config.toml
norm_place = "peri"
positions = "rope"
bias = "none"
init = "normal"
init_std_qkv = 0.0668
beta2 = 0.98
schedule = "wsd"
decay_shape = "linear"
doc_mask = true
train_tokens = 112700000
Each number is 128 + 24 x the weight over its row's rms, rounded and kept within 0 to 255. Layers, rows and columns count from 0. Numbers have three digits each. The size before them is the row's rms in percent of the matrix's.

# down: layer 7 MLP down (transposed), 256x96, rms 0.134, rows 214-235, columns 0-95
# gate: layer 7 MLP gate, 256x96, rms 0.145, rows 215-235, columns 0-95
# up: layer 7 MLP up, 256x96, rms 0.151, rows 215-235, columns 0-95
down214 095:116127153147107151140096077107135134131133136155134158145129162114174133153156167114134075107139122120137114128115094155104151118159104111056117209151131133120139083135141154088118119146129156128136155141145125112151144127118133097126137121125124148095180110086127107122103099140116155112
gate215 102:135142187124078096124097138114119135160111131138118109207110181125114122117076127133141132100124120136139107086177154145092135121109118105119124156167108110084137113075090132153137139149145134123125139146162172083130152148144127131133122126113161120112136130140138090114108109116138130142
up215 089:151144126148152147138132182130121113128149123116148107137145128115057094116121099082128106142151106114068121134113138113145131091127145119108148105120095134103131177143137126112089115179144111135128143121112127104131099116146147177213148101124127104124146151131118116152092147140124164111
down215 096:067141105139091120166155171085132125102107130162073167103125114142148116176099114134136176102142126139151140146149110140151128130139106142150106166142129116106118100143119107105133131141096141082139095142161129142133153138102105091100134115121142117120118120087162175124127174146108107146
gate216 104:130160213131137121105088138115181100173143170068112132135131137121126175142133125145115099124133147116132149094131106147130108085122116119118106147134159106125109136146137078120176111141117112119134149140138086106153165157123097104129130132162121122183139152118122120101137131129112151148
up216 111:173137155182154146112128091108156092123154112131124133153106131118180134127121176116138123149126103116100092104119110122120093077105123151157081140121145129109125127151125137134141130110141099113129125119121109176088087106184122090137128146126125129138165151091087137173108090139116128149
down216 108:152104147146146117134131088103125179142159084155129131157102110142153081159142157088165095157143127121122167134160114153109129171116143115134100117134124136126113128149116121157148159077117098125105131124108099142094096140126125102160108167114123163140150101135080095132109098114114143174
gate217 101:126144158103109116107134107154126097126134132126124107185055097110137128139169107155111133123170140110096132105108171071116125122105143112103120110156136165127149173103125119151136130138154116144135169089111110167162106125129079101153087145119120131128148117166120129174133132127128131094
up217 098:133160119107150114156139118115122122070094167124085125113107115146145125150140107118156159131197130095051162083117119104155127157142170151103132113144106124158151142141143100131142111121131144127134139124143123121117111106080131114165118130093121118164119122088110158143102157143125089116
down217 097:131085148164131115169115147121140181173146141119188145117146114177119120131097145107138156119074134112117086138151138139108140141123121120119168116156131093098096108117166138106107104122127158116111130185091122122104149119151129105127131115125138104105125121143105145117057121120113134169
gate218 101:132151134135164121156151137093109092106150150142135118111115135170122134151131163147131146103135148138089135147099091138096116116196120106126134139135111172109091105107173101098111167125124103127098162104108152167132118144101121157125150140114121156176096104120124101141154134127139087185
up218 093:124111092114134116158126164151113159116157120148142091112135153120104119115140149104147146142160125121116074123170087099151141133163152143082133148125132120182174082177120164111136145157139124142169110120109091129116102115105145133109144157103149108120137152083152156145104140092124103124
down218 095:109162128143122133088176125139160105132106132146115142114166078126143119122114166146107145093186139150134121134136113160146172104120091116092114105110110151112112107141148113114098113137115112121091105135081147094133138162116162125159125139131091127127125101082178147121121111177142166096
gate219 103:132121121133141138129100134120119106125113155122133144124093098117098114158173117129123060106112138059112129123115180122109079143077123130125119111149175169138114161142117140170177127155118132128115156125170114126149106145093141128151140121105169133174114145127132099087129125146142126159
up219 108:127144083137132074167130144181148157144123109186119110109132102138140140145138125146158123152122145125141144107116087138112109127106104134089104129100143104176163103117127136132182150139179133120137144133097147133130118102101166149136158117088122181149109101080116108135118110111108153149
down219 106:110112136139136125142136180120140157165110146099117116115195123132157156105108112122122156114127127148120142150173142116099177113138111111122153112146122103117160098108128181130151139145122115149097107155123146113077072118099097143121146073144138128127134146072114115154101113177118139124
gate220 097:144104168118137158127095166108143149116129092171110110102107125123098107152131108103094105146128126144147158108122095133124114109115078131121131121137109152191126117124145110149146108170063091146153142102133133133162118166101149118148134123149124102163148121203125141098136106117118152147
up220 100:154143123142144097157107153087139160100105098125068156094110141113124106140178065105109130147117128148100131128136104127105104120115110157133138105125137100097105127138125130128112128165131096102135142123087163147086078128110144188143128156135133096145116143143149130138109153081106122091
down220 103:117124102111148137118145131164119181144099159133144191115140105119127138127166143126115187095147121115119145143125094102134117126110153115159091120092124121114103118173149146082101178098189148116107106139123133101135121106146118155099135155103067159122095133126117141135116145147114112136
gate221 097:159125141123119130142090080133113117138158174132139116137128140146080116129113082133130120153122149105144099088140125080177148141108102124142146076140139132121114140107125111118107151109129093090135138127110167095140059133138138107151100117176131163114148134152112100098170164147139152150
up221 098:147131124090183123130122147086121140124127133087107085136151145128138132151121116137138147166115110136174128138121163129127139161131104163101127124170072140129122162114097103094109156150133158166129143138086104129129144146111125131106159168116167079146082148135155109180096126142109125144
down221 100:074132113162125161134162127147117129108132140111096128141071151103126123139135170110136083071132152172079129122110139166142099129145107141102130165141151179133129108130151154162114125122124124128115086057134104165108156112118138140126107121118153130137119107138158153139137167103126118115
gate222 101:075062156160168129135120174127106109131139126155147121130160133144089156127119136128137111101082138126179109158146128094107165132132148127148164163126097124169086117126106113117120129097132086160125147108085137134124121155109136145121146163146133095137185123126113123125164119156140142143
up222 100:141123111116155116077140104112162114147124130130087123135115139114121144124119152135143109127146110075138134127118130131154114143109150147111110176140132112078114115200108118139152133182115130188146114096092118136123164090117174146149162138091100114136111147088123130104125096147149090107
down222 102:142105148133110132151115127119067070122142154152090158152124085102167125145137154121164135122132139158144123127138086099098164100150115117072127138130095141105124125104138128121109179084157147132113161131157155130093112151119094122118117125177162117145115117140115115139134122108136135188
gate223 100:093140110136117124120126139156171112164135084125091109145094150135151149111154113151126078140093104147149141109094086150110172156154194137130136142122121115124117125125173133147119123127108172166135160136124158109137123114124121101108072115134135125135128161141128172096178095127107151110
up223 094:130164119138152145154153109123106144130134140146144117100110103100147144115121078142102096096134182145121087094115123147124121056115142100145100167141129148138096111141116147126163129106158189155091100128129144140160135120139089110098133104126133149141148154123111138184088152138118150144
down223 094:087099095106128143096112137130137143140123101135093130116153116130135165115102157175167123138139118114100161161150114106112113156147127151141132088134133130151144147111177114128097155119118145116123136129113115162075087132069173175099188160148113122125106111138116112109113143100134156100
gate224 108:150091137161160129126139124060118138153106095118137099141131122132160127152091099124138125187104141101104080153124135178079119137086166098085127131152147123124113135123106163123175129077116123134133156116102146121129173100147131122157124120149130115146132098150118115102139100114126110150
up224 096:141122098110154123102126102138147087132158096163130141143112128112123172125133150115146125122149105129125150147163077119100150115081134157114154119128152129158183141133150120119147162140147128164108125111100129132110157157091148100071156139131110123154129194128156115138079160116124173148
down224 098:137155158136137134090135124163128067149108121114146144128153099195154139146084118122131105132137094078124119127089128127149120119117165136123131121137131137136153140093161099125169134127143113085051175131128125117158129147146122128137138133116108144185136108084122101162138131122121097137
gate225 096:128124128170147118091167132111101117141145168182130088149148130135159120119153160113113100125130102144155111110150106139151114084119128134125135146098155097122117165119118145154132116109148118120139067156125098117169100078082136152110183140144140102148113178135138104134102118109130092118
up225 093:132102165109121179125133150142145129139136085114107149091111149132119115149143128080145134113157151093118076138127113124119116151140123129127105150117101165149157145112107147118118139084070122136127141107164116160120077166084123138142134115103131136091163107173108173146137084133127158158
down225 091:143112148168120129125129115113125097160127170143112120161106132125127125133091089132099136124174107141120140075177109140117125103125158131166152154106122112129199136136105133132126111122141101108150100136141085106136163077128126161119092153177153146152126163115097105098103136155093137128
gate226 096:091105144137154106129144165122181138118121113135113105142143084115074119098119107169146091151093088130165132107115122158057113122135153118142109127143132146127119153107165090109111142106114144140129130148142140128113157134149138103110130153111151129116171103132189127118129114077172128149
up226 088:131126142147139093180121127106104139156123111092135122124158107137086110109128112142121105118095123126142131138130140072112110117117138147139108103152110102118103165169159157141150130162145111128131118141097076097195189108143207098151113133126115141096158114154122126115127136118148131129
down226 091:132158181106104138095158137124140155122155098159132119133124186135151144108137126115159112121075138090154154085122157087158154124150145130086148114082118125154151140101119121114068144164137095130120112128123156121110095145134114120106115111127129110130123105090125108175121144187137126126
gate227 100:123119107129127148168104177176165126139079128156158110124131141117136119097173081120128134152141135106127107111094166112108056075132142133111089087153158140106129106139144135133112141102109131153164134124119147099115140125117146118113137131132187132160128134118116151130129118139183149103
up227 102:119138134117136099119143118090112123172145160129103149132090145091078089152117173128134131129138126137160171142121106100121169150097098152113145101146157163151146144111110148173103139166109135167151155116111136111145108155161114178150099136151113074128118103131140089141142111115102114144
down227 101:150093133163095188121123107189145173157149100113159131133086109126103141079138112120119151147099148152126123112097123113148078118155140123140174133138117142161111116134116082127170164120104107153143121156122142091117129104132111131144116120072142115162123113138141139171107104133132117129
gate228 106:126140150099124093141108114151134097169116132140115121093138141160097144169144120107093115124116124148166063094130097141138163105102143155116089129151119157082105134128125140147153140111078120136170177145120132106139134103092118142114141131110084134103166134153167127109139120151100159167
up228 099:118106133104127124091136109153145099098110090138122138178129135096172132148097120101139123127118145142108159150116113116130110139136129112137111086185170093110100153087168092132099112131189133150102142099145104152119085127091130094178119115125136148131161143145139111129115137119147161166
down228 102:149131156150066117121108129101107115133144134075120123129181122119139107137090085123091112096142113126148161133114168118154170164109131130160146115147112152162133138094066104160144125088143165139156136099129164132127145164123135102076149115119161127105127157106130129160124124135121120137
gate229 097:149145168177139158103139128160131085153103150130169124129105180149145149126134131123089110162148097135152130132092140128133110089111138129120143131085115157112146129135179132143122125135156125132162112159129118118126126089149143134150132125130144063175105152119143139085099152175092101154
up229 106:178141124183158118104150175115154111127101120080114120151126163124154138135118156141147171102113088116153118117109130126136118113095079158140148129104126171137174147082077103148124109110125133139096164116129125169086124139096135098112158130136106127129152152151138106115138138140088126132
down229 101:124171100140109154103164108120145168130147085124156117122154115161105123111147103123153137118143111098141105128165112123109152176110133112139127087130051132168147121119133136115106110131154121103139144122115165130139118164109108103127103133184141170113142102077137090091091116111120147132
gate230 107:123089151126126142112172136125108120093132146110092154152124141147163145136084130110150135090135116083135080113164139121119086123148087129143125130112146161145098136125134141168136131145113137100099135090131104149183129110101180079089161106129144141128128117142100121147150190148147134134
up230 111:092114168122111113110148126190126103100088171107152168128141106101147132085141108180131147117119153128087149150179115098089114131120126111154133139132075151174108129091130130116144146147134115134171166112117082144094117116119114119139110158140104148109119110141122121115118157126098148120
down230 095:145121123126140112143103122128186108116145136142100129173158103122157112117126133121196120120068139106159138096131124124115115090111121100218099142158135087117122145102150120155122132124105131148156130091159115107142113089132152113137156133103101148139168168120122136119108106129146137112
gate231 110:120119134137114121139103101143138089105112123121096152140167154156100139109114148158186144115127152145123155127102108098130101056128149154101142149174131129158082114153160136150123164099131144117129168130157120135121118104114123135126147151185084115088168146127104133143120115095098160118
up231 107:151133154088142130125098163139124160139130109105157101124056144120123124133155094112110101163136138176156165119143143116115162132132046138162106146117115101136136132114101070124108125151114111126155125111114111120112169134146128132146106120109159142099074148143110114155106145125152158127
down231 105:140139129139121113134118142161128095131121157095153171086165137107127137158129100137115124088133120159124149125134116120126129053151103182112154148157137134168130103141105141128163110115145164129136146130103121134146116140119114079128118139097109040106155142138177150100111126128144144105
gate232 103:106162071128155101170128104119171095115119135102150125153124110161129160151166127119115160160146150144088089146126156130117144167092127145097124137105108208134125117119149150153146131124144152112122174105119127144158123125162109095123107149115110106122108124141098133143115117083101107155
up232 098:107141115130081159092111119124108154138137124114163158099111135128139132109143185111191158142151119186164106101135113154132148093146118134126161113136143104097110091135157114141071126153149107146131108143152124161120129150107108127130106124100124084136064092149090124115125130124141120124
down232 100:168097088131120073141119119143097173113135103128120128165140100139167084176137113150138110143130123100179096193101114094162130142144138145111103123102126116133137159112124148126141103140134157121177125138160116125139145118112150121122133100118141134162159107112124125090102098143150112072
gate233 095:146167179145125085156118121109129126141112136113092163099110127100098113102140116141136118143119188149144109141131102136089113158125064118144150166126143159134097123128137117129132135113173137149116118110074136120119141117135130151110128160140098121138165108131133107137136074097128087060
up233 091:133116086139125150150113119108127142134118146087113106107150124141111134140092087147135122132141140056103123169120122140125089107116142130108133140099163150136138149171136146151093147077152103178114137120137120096185167158101126122123124113098133156126163127105139164087158099092102129119
down233 090:146176132160110138153130139117156103128103110134156159115114084117116161151161156124073083127160117165127116100114126117087173124128120121115136163141135145110145098125107147131105139163127144152141129134090129110103094153117131148112119171152084107117140143123181108120109116108143177073
gate234 102:091147105112115117131111137152132121126134129119135071127152114123109142159128131091117120117126107126145110115110110080115155163153121097126114092106136178160143102134186103130099101147091121109118176135087109109152107135147170134162087104145107082166153130135141181133126115135086134146
up234 101:148154117135164063138165105083166151115133115124135157129147108114196129186117098109113121135141118109096174119119144172088117117133082151106126143144135166133127104098144117112109105115122109087133125116163141118133152073119122147153128128103166121134124149103120104119121093112119128109
down234 105:187146150149157124141136112120109053151144097138118107142110128149085103140142129099087133153163122143119139134140119167078103116123132170116117142094142152091142114148139149148111161089154144165159107085123094129130153131117114133119106083123147155121121144111131152159112170121150104121
gate235 106:132120131154145116146070150087134108141137156140115133132137171161114149126117089106079128100128108110124157144103119096169116074139182099112174109120146172145144111140131131095103120145126117143103138095145141114110113168153131080152146135143125146116126150133138167172148113113084153140
up235 101:112140124129107163110160150178158122130155143109099114153111114130112097101132123115137123133116132196149100115146110147103146177129088136138139156118128147113124096116104113151097115094086157139121131153078116137137157116131125108134130094160092105149148102177145136169121080180113151135
down235 102:122148126219157168150102085155126126125114141113138132113156129151144126152107124109095116138170128123099094156119104083157087092133167118118158141100132127124130115137114097172107155182115097090092135137115151088152141139167131123120131152138119132103143118129123120156125121118144106105